Each number is 128 + 32 x the weight over its row's rms, rounded and kept within 0 to 255. Layers, rows and columns count from 0. Numbers have three digits each. The size before them is the row's rms in percent of the matrix's.

# q: layer 10 attention query, 192x192, rms 0.0811, rows 120-191, columns 96-127
# k: layer 10 attention key, 192x192, rms 0.0821, rows 120-191, columns 96-127
# v: layer 10 attention value, 192x192, rms 0.0602, rows 96-107, columns 96-127
# o: layer 10 attention output (transposed), 192x192, rms 0.144, rows 96-107, columns 96-127
q120 105:113212106086134114153129130079136078069152091123086118072096102079120077137099138116109122111140
k120 105:126144111163099127164097123164169098114116102100093100068194089136106055144091086162086094156156
q121 110:119160145150161188103160143160111111146127102084099189061086091173185109114098134130188124075107
k121 114:144159146094078111117190154126156076145167121112136181132020093166135062131056112146145161115158
q122 100:140193116122090138120119141103137197069169138099124181155172130116147194129108128129148082185106
k122 101:160139115191160083091156099184135160095113167119148081134092152078140188190097127117136116155126
q123 104:145139121099130151103121122124137106086137161123153097180185163117156162166142121072099085136165
k123 108:154150133128137117172162112089136170107142173136113118180139109132167131134145165127098116117168
q124 112:145133197064121114126098138084203097165144161114082088125192102173138182149110109152155122163105
k124 111:161124179157124066145075197108157162106118127152120117150217128172123115134197143087124145178141
q125 105:137163139105123150073092124151179135129177140112105151126098117134175160063155132153133158176178
k125 105:111139133139128141139134134182158118159126107103122172095121167152210154147124110179138088156126
q126 107:145163147159154104103138184146131102127198122127143108128116118151099073118144069098130135113146
k126 105:086179131093145123078129127117107130136136110119159122094143064144109127169129123154152114098151
q127 110:086163157164121121153089125150174164173110147143137189150119105095186105147133143108152141159109
k127 110:124172167177070089150120116198122161141142170113080186161132120151118084129124133104143130091167
q128 108:171057156131080103152171083117123143063157155119145142148117110089158109144149102116144135117112
k128 112:135069146099101124108173100133148105144109141138139239124153105116142139107149140103106117149142
q129 113:115153165092108153194119067110149162056135136119143175165235185148143127164113164107121189127183
k129 111:162126156107092179210137093105184188066143116182094120150191206145087158142100167111130095128142
q130 108:192106120102135164120046138114130089109158113120164139093140103151103161145097125118078128112099
k130 108:140131124058147131176051147089119104128145065124199097119144084147098153137114105040125136146098
q131 110:139110154160124156139124134077120141123181143113112169095209144098198091129098178118058182079134
k131 109:168142144134094117108159125122116111102128168145137128126141088127179062190133146095082055099124
q132 114:147152126152092157167095139116141129130132113162101074129111133128122116141134124155121104155155
k132 116:178126151107128141158170141149150119104127067154075133105156153117144058154174105172149118174110
q133 112:116124155092150144181106148188089125106145150138180094149060140142180099180117163183157097071172
k133 116:138089076133195132125121066128158139164109082173184128124093106113129141103170118160132115041120
q134 100:108211164157100085130219074152156112085162178128099094122119175093136129117164114120115066119136
k134 101:161153121113152117110168124184084156141114146112047140126140139164141179114145176082125081150186
q135 111:179157089143151159080186194101119156144118121119131120130191213172143144119113124185159110094090
k135 112:127184124135107144097151234055095115100088111167122141107164162126155137145083098155152115047110
q136 113:069133164132140105126112108125146226125148176136107070146102126182082063169192133114155109096069
k136 114:086121161175083129091129084109127142113084150136123152135131069142119066170194146126110121169086
q137 099:129114106124076125125114152118180126152150141084137125151110063072133130167104151107133088126100
k137 103:118165151103111081155123164085108144115141142135165171118150128147071126121143125138101078163159
q138 111:182101131088153132174104138150156083104127191121142128163148141109098184157116133112167113112110
k138 112:110108145060156149157121129143097129085137173116144129113166143145088184138111151112166093085106
q139 109:076186135158112115107098112121117141149120154183161126144129109111162097137115092114144130131143
k139 108:091169099079082116115092078121099151140090109120136106185101092152157074146140087118136084096194
q140 105:173121103170147153147155096132080180121151117144133089163128082167166119153100158169130064095093
k140 106:117141098170089137108152177089111132157108119135119109159107110139164136139086153148194115139091
q141 105:129041145139110146152123124068070075198127104068058114092117116154098079163146116119104060102071
k141 104:136120120137160095085160146087092060123154096152050152100124109150120077163148152167196102123109
q142 109:048117074147147140158129086169098116171110140129165160121100126129114108110086123131108172094114
k142 110:112127165055143102136124157214132087129104182093116127167094224150147101088136141120134167150081
q143 113:107120133135186073108116145128068076122154135174135126147142126079076081140132116127090111123104
k143 116:158141106150178117088118096116063139167177101213164079135146106099139109143183100154037169091140
q144 113:175115135108153112074128109119130058150129084160146108142092029077133119124112128138162115136145
k144 112:094127101106130109063109147135155112141119100144166061083132110087135107142129039193131132131103
q145 103:170159096094152132113114154104117137136097101095150097038072151119129111105077167122133100158167
k145 103:097137139094160091125138109138115134102124070139119116152041131133105169142094146192170119133148
q146 110:137100082178158134157158142088075113072117150095128105114171108078128167146183168132118147113116
k146 106:105134110131154108141170051097137107056132109136119147045038121135094075165146150110071121133166
q147 108:160133149155122201156130130172103135114150105093169173065140171130207133093062121154077081125110
k147 107:119130097156128128178131079158126047069093136122192210123126142190140114147099131202156097147143
q148 109:071154115136143166151134137134118060094123118070128095085162150097104135094140118138110161055102
k148 108:118160104125163095086123166110094129107123149125141131153114174131112119116174083149100142085158
q149 114:157139089142156163139081093132052067171126153037106107171159139133091079103168120116167146111100
k149 114:052127120135097126079109155141069102112153091090103121114161147168119113116097121117116116138137
q150 123:111132135087143122096170140108137116106102185110174181106141073107148136099123167075116096139094
k150 119:080162099136114079092135140142115180121201146056150135079159100120126114106122108117154154168083
q151 116:109139043102178151114088083111130119102151142108104144154137117090095110124087099156093164165124
k151 115:111170066145174061138155150150135120172181098083116145153164137079114093179118182153143105185110
q152 115:138142151111123198139150061158135142183129123183123099171184039157134191165136130137131133118071
k152 113:202152143087138124078150125124119173159118156157173092152110142170115147092167097090113109111078
q153 118:173093187151102118146104122181124117204112088077093146074140121173105135115191112089183113156120
k153 118:138122143110118123207086127154133153110110081124142104052119147143141158150166057107149173084136
q154 110:135105143145111086093136097113166102107153111157174152099160060154180094125145126171157114078100
k154 110:185166137132096108123158148130163089130175109114149121113141074086188068139174154169103109117126
q155 108:147121093074229168115154116086132104140110145165161131178140152141098114086115074135070088115128
k155 110:107174124130145177103206119074052074119098119131159103185202154159106147112108123137128100125149
q156 111:138146140104139075165094129161119123178066100095165089106172116131094135147101173120183164146172
k156 110:122130132148094128172092174141113137133177162107140140119152135090081121096070130100124116149170
q157 108:138119125119090104082122146093151097117105121144118094111130145094114110107149095116117188111147
k157 108:095125105141114061126152089066114117138105130199160098103128154120134090097086143127175129125124
q158 119:190081161141141102153113065139092109151170137152091140075138091059082128082107144174076131142144
k158 118:137071110130162110178128116155132092078143136090131169110115142055118137107100109110131158195210
q159 106:163096065139090088178050184101132106177149060126052079170099109161147093094079109099167145097090
k159 103:116166099107107153125090093083056064102091082098074097078145139082116143069149121108127140063125
q160 108:123116129134146114126147140078111116206158180109131115149170163155161129110208148112088105106169
k160 106:104111103170133114186137161147119087124157166130129088132161167114108125133188116116106131120174
q161 110:100118129112134199122133126143135096200071160202136168212084052065113121125159143110125125149127
k161 109:097132113178177120134126097139062121177087163138209071198093071138121152093160120073141128152115
q162 106:094193140148171109156174117119101151104131120144148141099097143122142131157104102135144086156127
k162 106:067176157111138144174124127117117162181108157093170100107128107108137168094137147148134131120147
q163 117:081126094105111113100130145152081124119025148141073086113133134031121173125108124139194117168147
k163 119:082067116065128132115174166095122161143122120077094140109108092090098134155121034127110122120186
q164 108:153191054135134105115122128116090107119102163133146134101082132189144123176115208131118138178092
k164 106:155088115133160145130162131154092123125086077124118100117079078120201109201130166157043112107142
q165 104:151147144157110121117081121118209097091144069131109176119091151085077171160150152109151071152155
k165 108:135180113119108153112126069190135141103140090131122155167102126108120122168202107167128125138115
q166 106:138079132162150121178139134144128128112105180120088152178118164125119152094082154057094195156137
k166 108:130138134145116157110133130152113153106090166108129099123143153030140113110094153075130127167124
q167 099:098115142130158196169123131080117169141157147133148123202163168130155144109131107143171143130098
k167 103:094106130146095169162129158100135183171098096096127132149110190156137120103130158117167153066155
q168 103:162165147157074111155153166101141101138157062171151153157156153069158096141113171105093139147045
k168 104:191128052148114105160180154068097109088131139156135182161157093120112115093141123145122137134098
q169 107:162115116205158159136144166150074203198102187117093120156133144094086111169123108125124146120127
k169 107:133138113179158173164131134145086126182169138138098088133068100085106060162164142115118161141141
q170 104:055124096150138143091104157115131145163160124081088102156116115121174118101104173183183145126113
k170 109:077107117114105117115120123148182197124128109096110120144148114099139163136127106205145186147103
q171 106:122160129133137110162056114155136128074111132151124089119095183111178105097138090120149093129093
k171 108:179132166062144087115070083134130119110132111082125073150130109142139149083146136170182118121122
q172 119:153188134107161162122046187150132163129166084145140132142120077146125182114118118150119091144141
k172 117:130151104159170141161126172161116093090156087130152081157083174155121174147115104118121101134102
q173 108:179110087130152172136123108102095128111172117095108132158132136156138119082168161110066101134144
k173 107:186165111123155123177106051000122151131126073089087123145122153121161142132131125133133114097127
q174 103:085098093139147156099136141144136150078180101134126196136133151093111150090116056148163096111089
k174 108:161148105133166097105133120167146102108156111165157120171121154133186102093111093131136128125151
q175 110:071118127104116088121119063113181112139123143153150158184122151191104134128175212146136107104117
k175 108:068109111141155173127180107168137114144091173178164194139110180163122109142156158156122115082099
q176 107:104078151133147153190152149204103125086138131101168125137085097070074179154115125146077110160137
k176 108:155130128125154120152115142118064153138096148172144160090111150119088132140083158180114115145103
q177 112:139181109154125144161136111154198131135121134157184150060074161080143153120131096069170146165141
k177 111:076120129124135096120164099125106129135107126154187185120114172129148168107130109112162111147135
q178 105:103128125124171152113124144136112152107156130098103117046126100139056104137094127128135106131171
k178 105:105119117185159173148162143158122144154159096162077093065093135138045093087138135144127045133143
q179 116:132134150123156118155104154169065121155123174093089123119147132148117126143129151118147072162147
k179 118:123142169132174115094141186168069105111083073093106136059116181111081136154074132126114198099163
q180 112:134128118132129091210163131093159096151170171125115149130118140168139125068200155119132141166118
k180 111:153140194104081143150085069131133150120110187059075118110147129120153120075161115107129157123143
q181 108:117128097080145107130139132154107071177068141124169140155134134153127109089150174131129120109159
k181 106:145178071159157134060113124102101094100107130108149129131134168129151115124134111159123050189121
q182 101:139149092065110106135111195092137135136144086181121098169071118139156116099086097106178152180148
k182 100:134127114096131067129101152138086149116189115135095132218086106092123130130055093139161113113193
q183 108:101072121172158126155139174164141120085117139159177141193163177118139101119052145175144127180142
k183 105:104129134129148141177180130152149140120105084120175124140131149156128110133107160109127113145163
q184 118:109077141113156135180101139133124090161095058162118145189105163150092124153134095118104188079051
k184 117:115150093120162152151073146080157108169107094154079160188094200185092072127115127172137125107021
q185 108:106138095152161162123105118055125174115117121102086181175057145116113140196165104126126146169162
k185 112:088179103140122195195128113105169177135124080127120141126090158063155110174169212121129182172160
q186 114:167177156081145052144172146090190101173083084160160095144156157154084164085154142153102158133141
k186 112:113108089087127107103118067079142099117108094163157144149172138131097141109167163124119191130097
q187 111:113083131082171137116143162217158127106070159180156089141128119173147145124143141108117110100143
k187 115:177146151112151147091122111175136184167073143092121163124069105147104143141096117141131106143158
q188 108:134088148136083157146160166085150129116121110133128048111138133133173139126174131131142111112141
k188 106:129104139101128134107175130098177066116143104141154127135127141204177100147124110164148121121134
q189 105:158119128102116119136179145075120126133181078070122139168175097128108120124161127111142068138102
k189 109:120128117118101075124117153079122109144163094099158146051203118173124147101085137111094119091102
q190 110:129111138129107158109110124097100183115144115185103180080201142164111149117146137126098140098108
k190 113:139119129169131197102120089123112113129144086158124167092193121161109114162090134153127149050105
q191 119:088108147113105179158108078162136120124141169118089047153196122120157110170133112101095143123137
k191 120:125152104152089133162141107122101122149134181127123111158179155137168119115143099137094086200209
v96 101:155065143170149137125169131140117100118141129096134152115201097087143160139104169132091084071093
o96 106:106056063113180170193131142137087131136137155154130106145119145146105092218110201160151100155219
v97 099:101102130184139086064151119059094130050117169113122177160127138096112105130113181146134077155125
o97 108:163100169142102172119080083119090102128169095133065102170152137143125138166115173142142149154121
v98 095:146103098152073166130079144150099136128161123166083098100059140176140098114129118104188148113187
o98 100:184128157097113078146165132135159113113090139095151150135075152127208165104097138142146102105119
v99 096:083120126178127139126095137074093123104111094147138150150137100210178139067131159108149195146145
o99 099:129154086171085169095183150108092139092154101178131191116141152083147085110143104184105085140161
v100 103:155118097091122154095118105087166131176139123155133167160118141151104135097116198132196116119133
o100 109:095149146145168124096165114145105096104132182142134084082136127170131114097167124091101147109124
v101 093:176057140132075142149143084089171175109117127151088131076116106148096168153158109123134170121107
o101 094:072145061109166105098096171174093115209156176093157084133154182140118113152133165157117053112128
v102 101:169134139139106136136092026131136167140140163100181116075148117184091158074111147133109125124134
o102 108:124107149115115062120131157121114100154107126170084145144148140170126132130146096112139124160086
v103 098:162152081132166177130111118192139034133141178141128152087163140121123141070128150124115164136126
o103 106:140133164203072109088162148091171210169193134166159100132142118122217097113125092168134142128122
v104 099:075130174093165128164167076124123113138156135083120124114152151141147130144079127141082187149145
o104 110:170220089165101097109134115194170109163141086172136123170120118097080097137160136127113149152113
v105 089:108157154109162137127108115112124212132144112087147137128110101157090132108127166080048119103139
o105 096:100091147093107150103134152151121103130139111108143113121083156137080181112121088108162099213067
v106 097:117117159132147068118098159136150114146193033125126126199125171097176102154128107103129149114101
o106 102:123149103156108105213143103110130113124105090086124157075139111146095122128115139103125122100144
v107 095:157122140169111106150084123109152155177131122148110080143085135128160111106083151124186114089104
o107 100:110106123109125159151146112119132093112123147133189140105118178087120132088129104166138113117188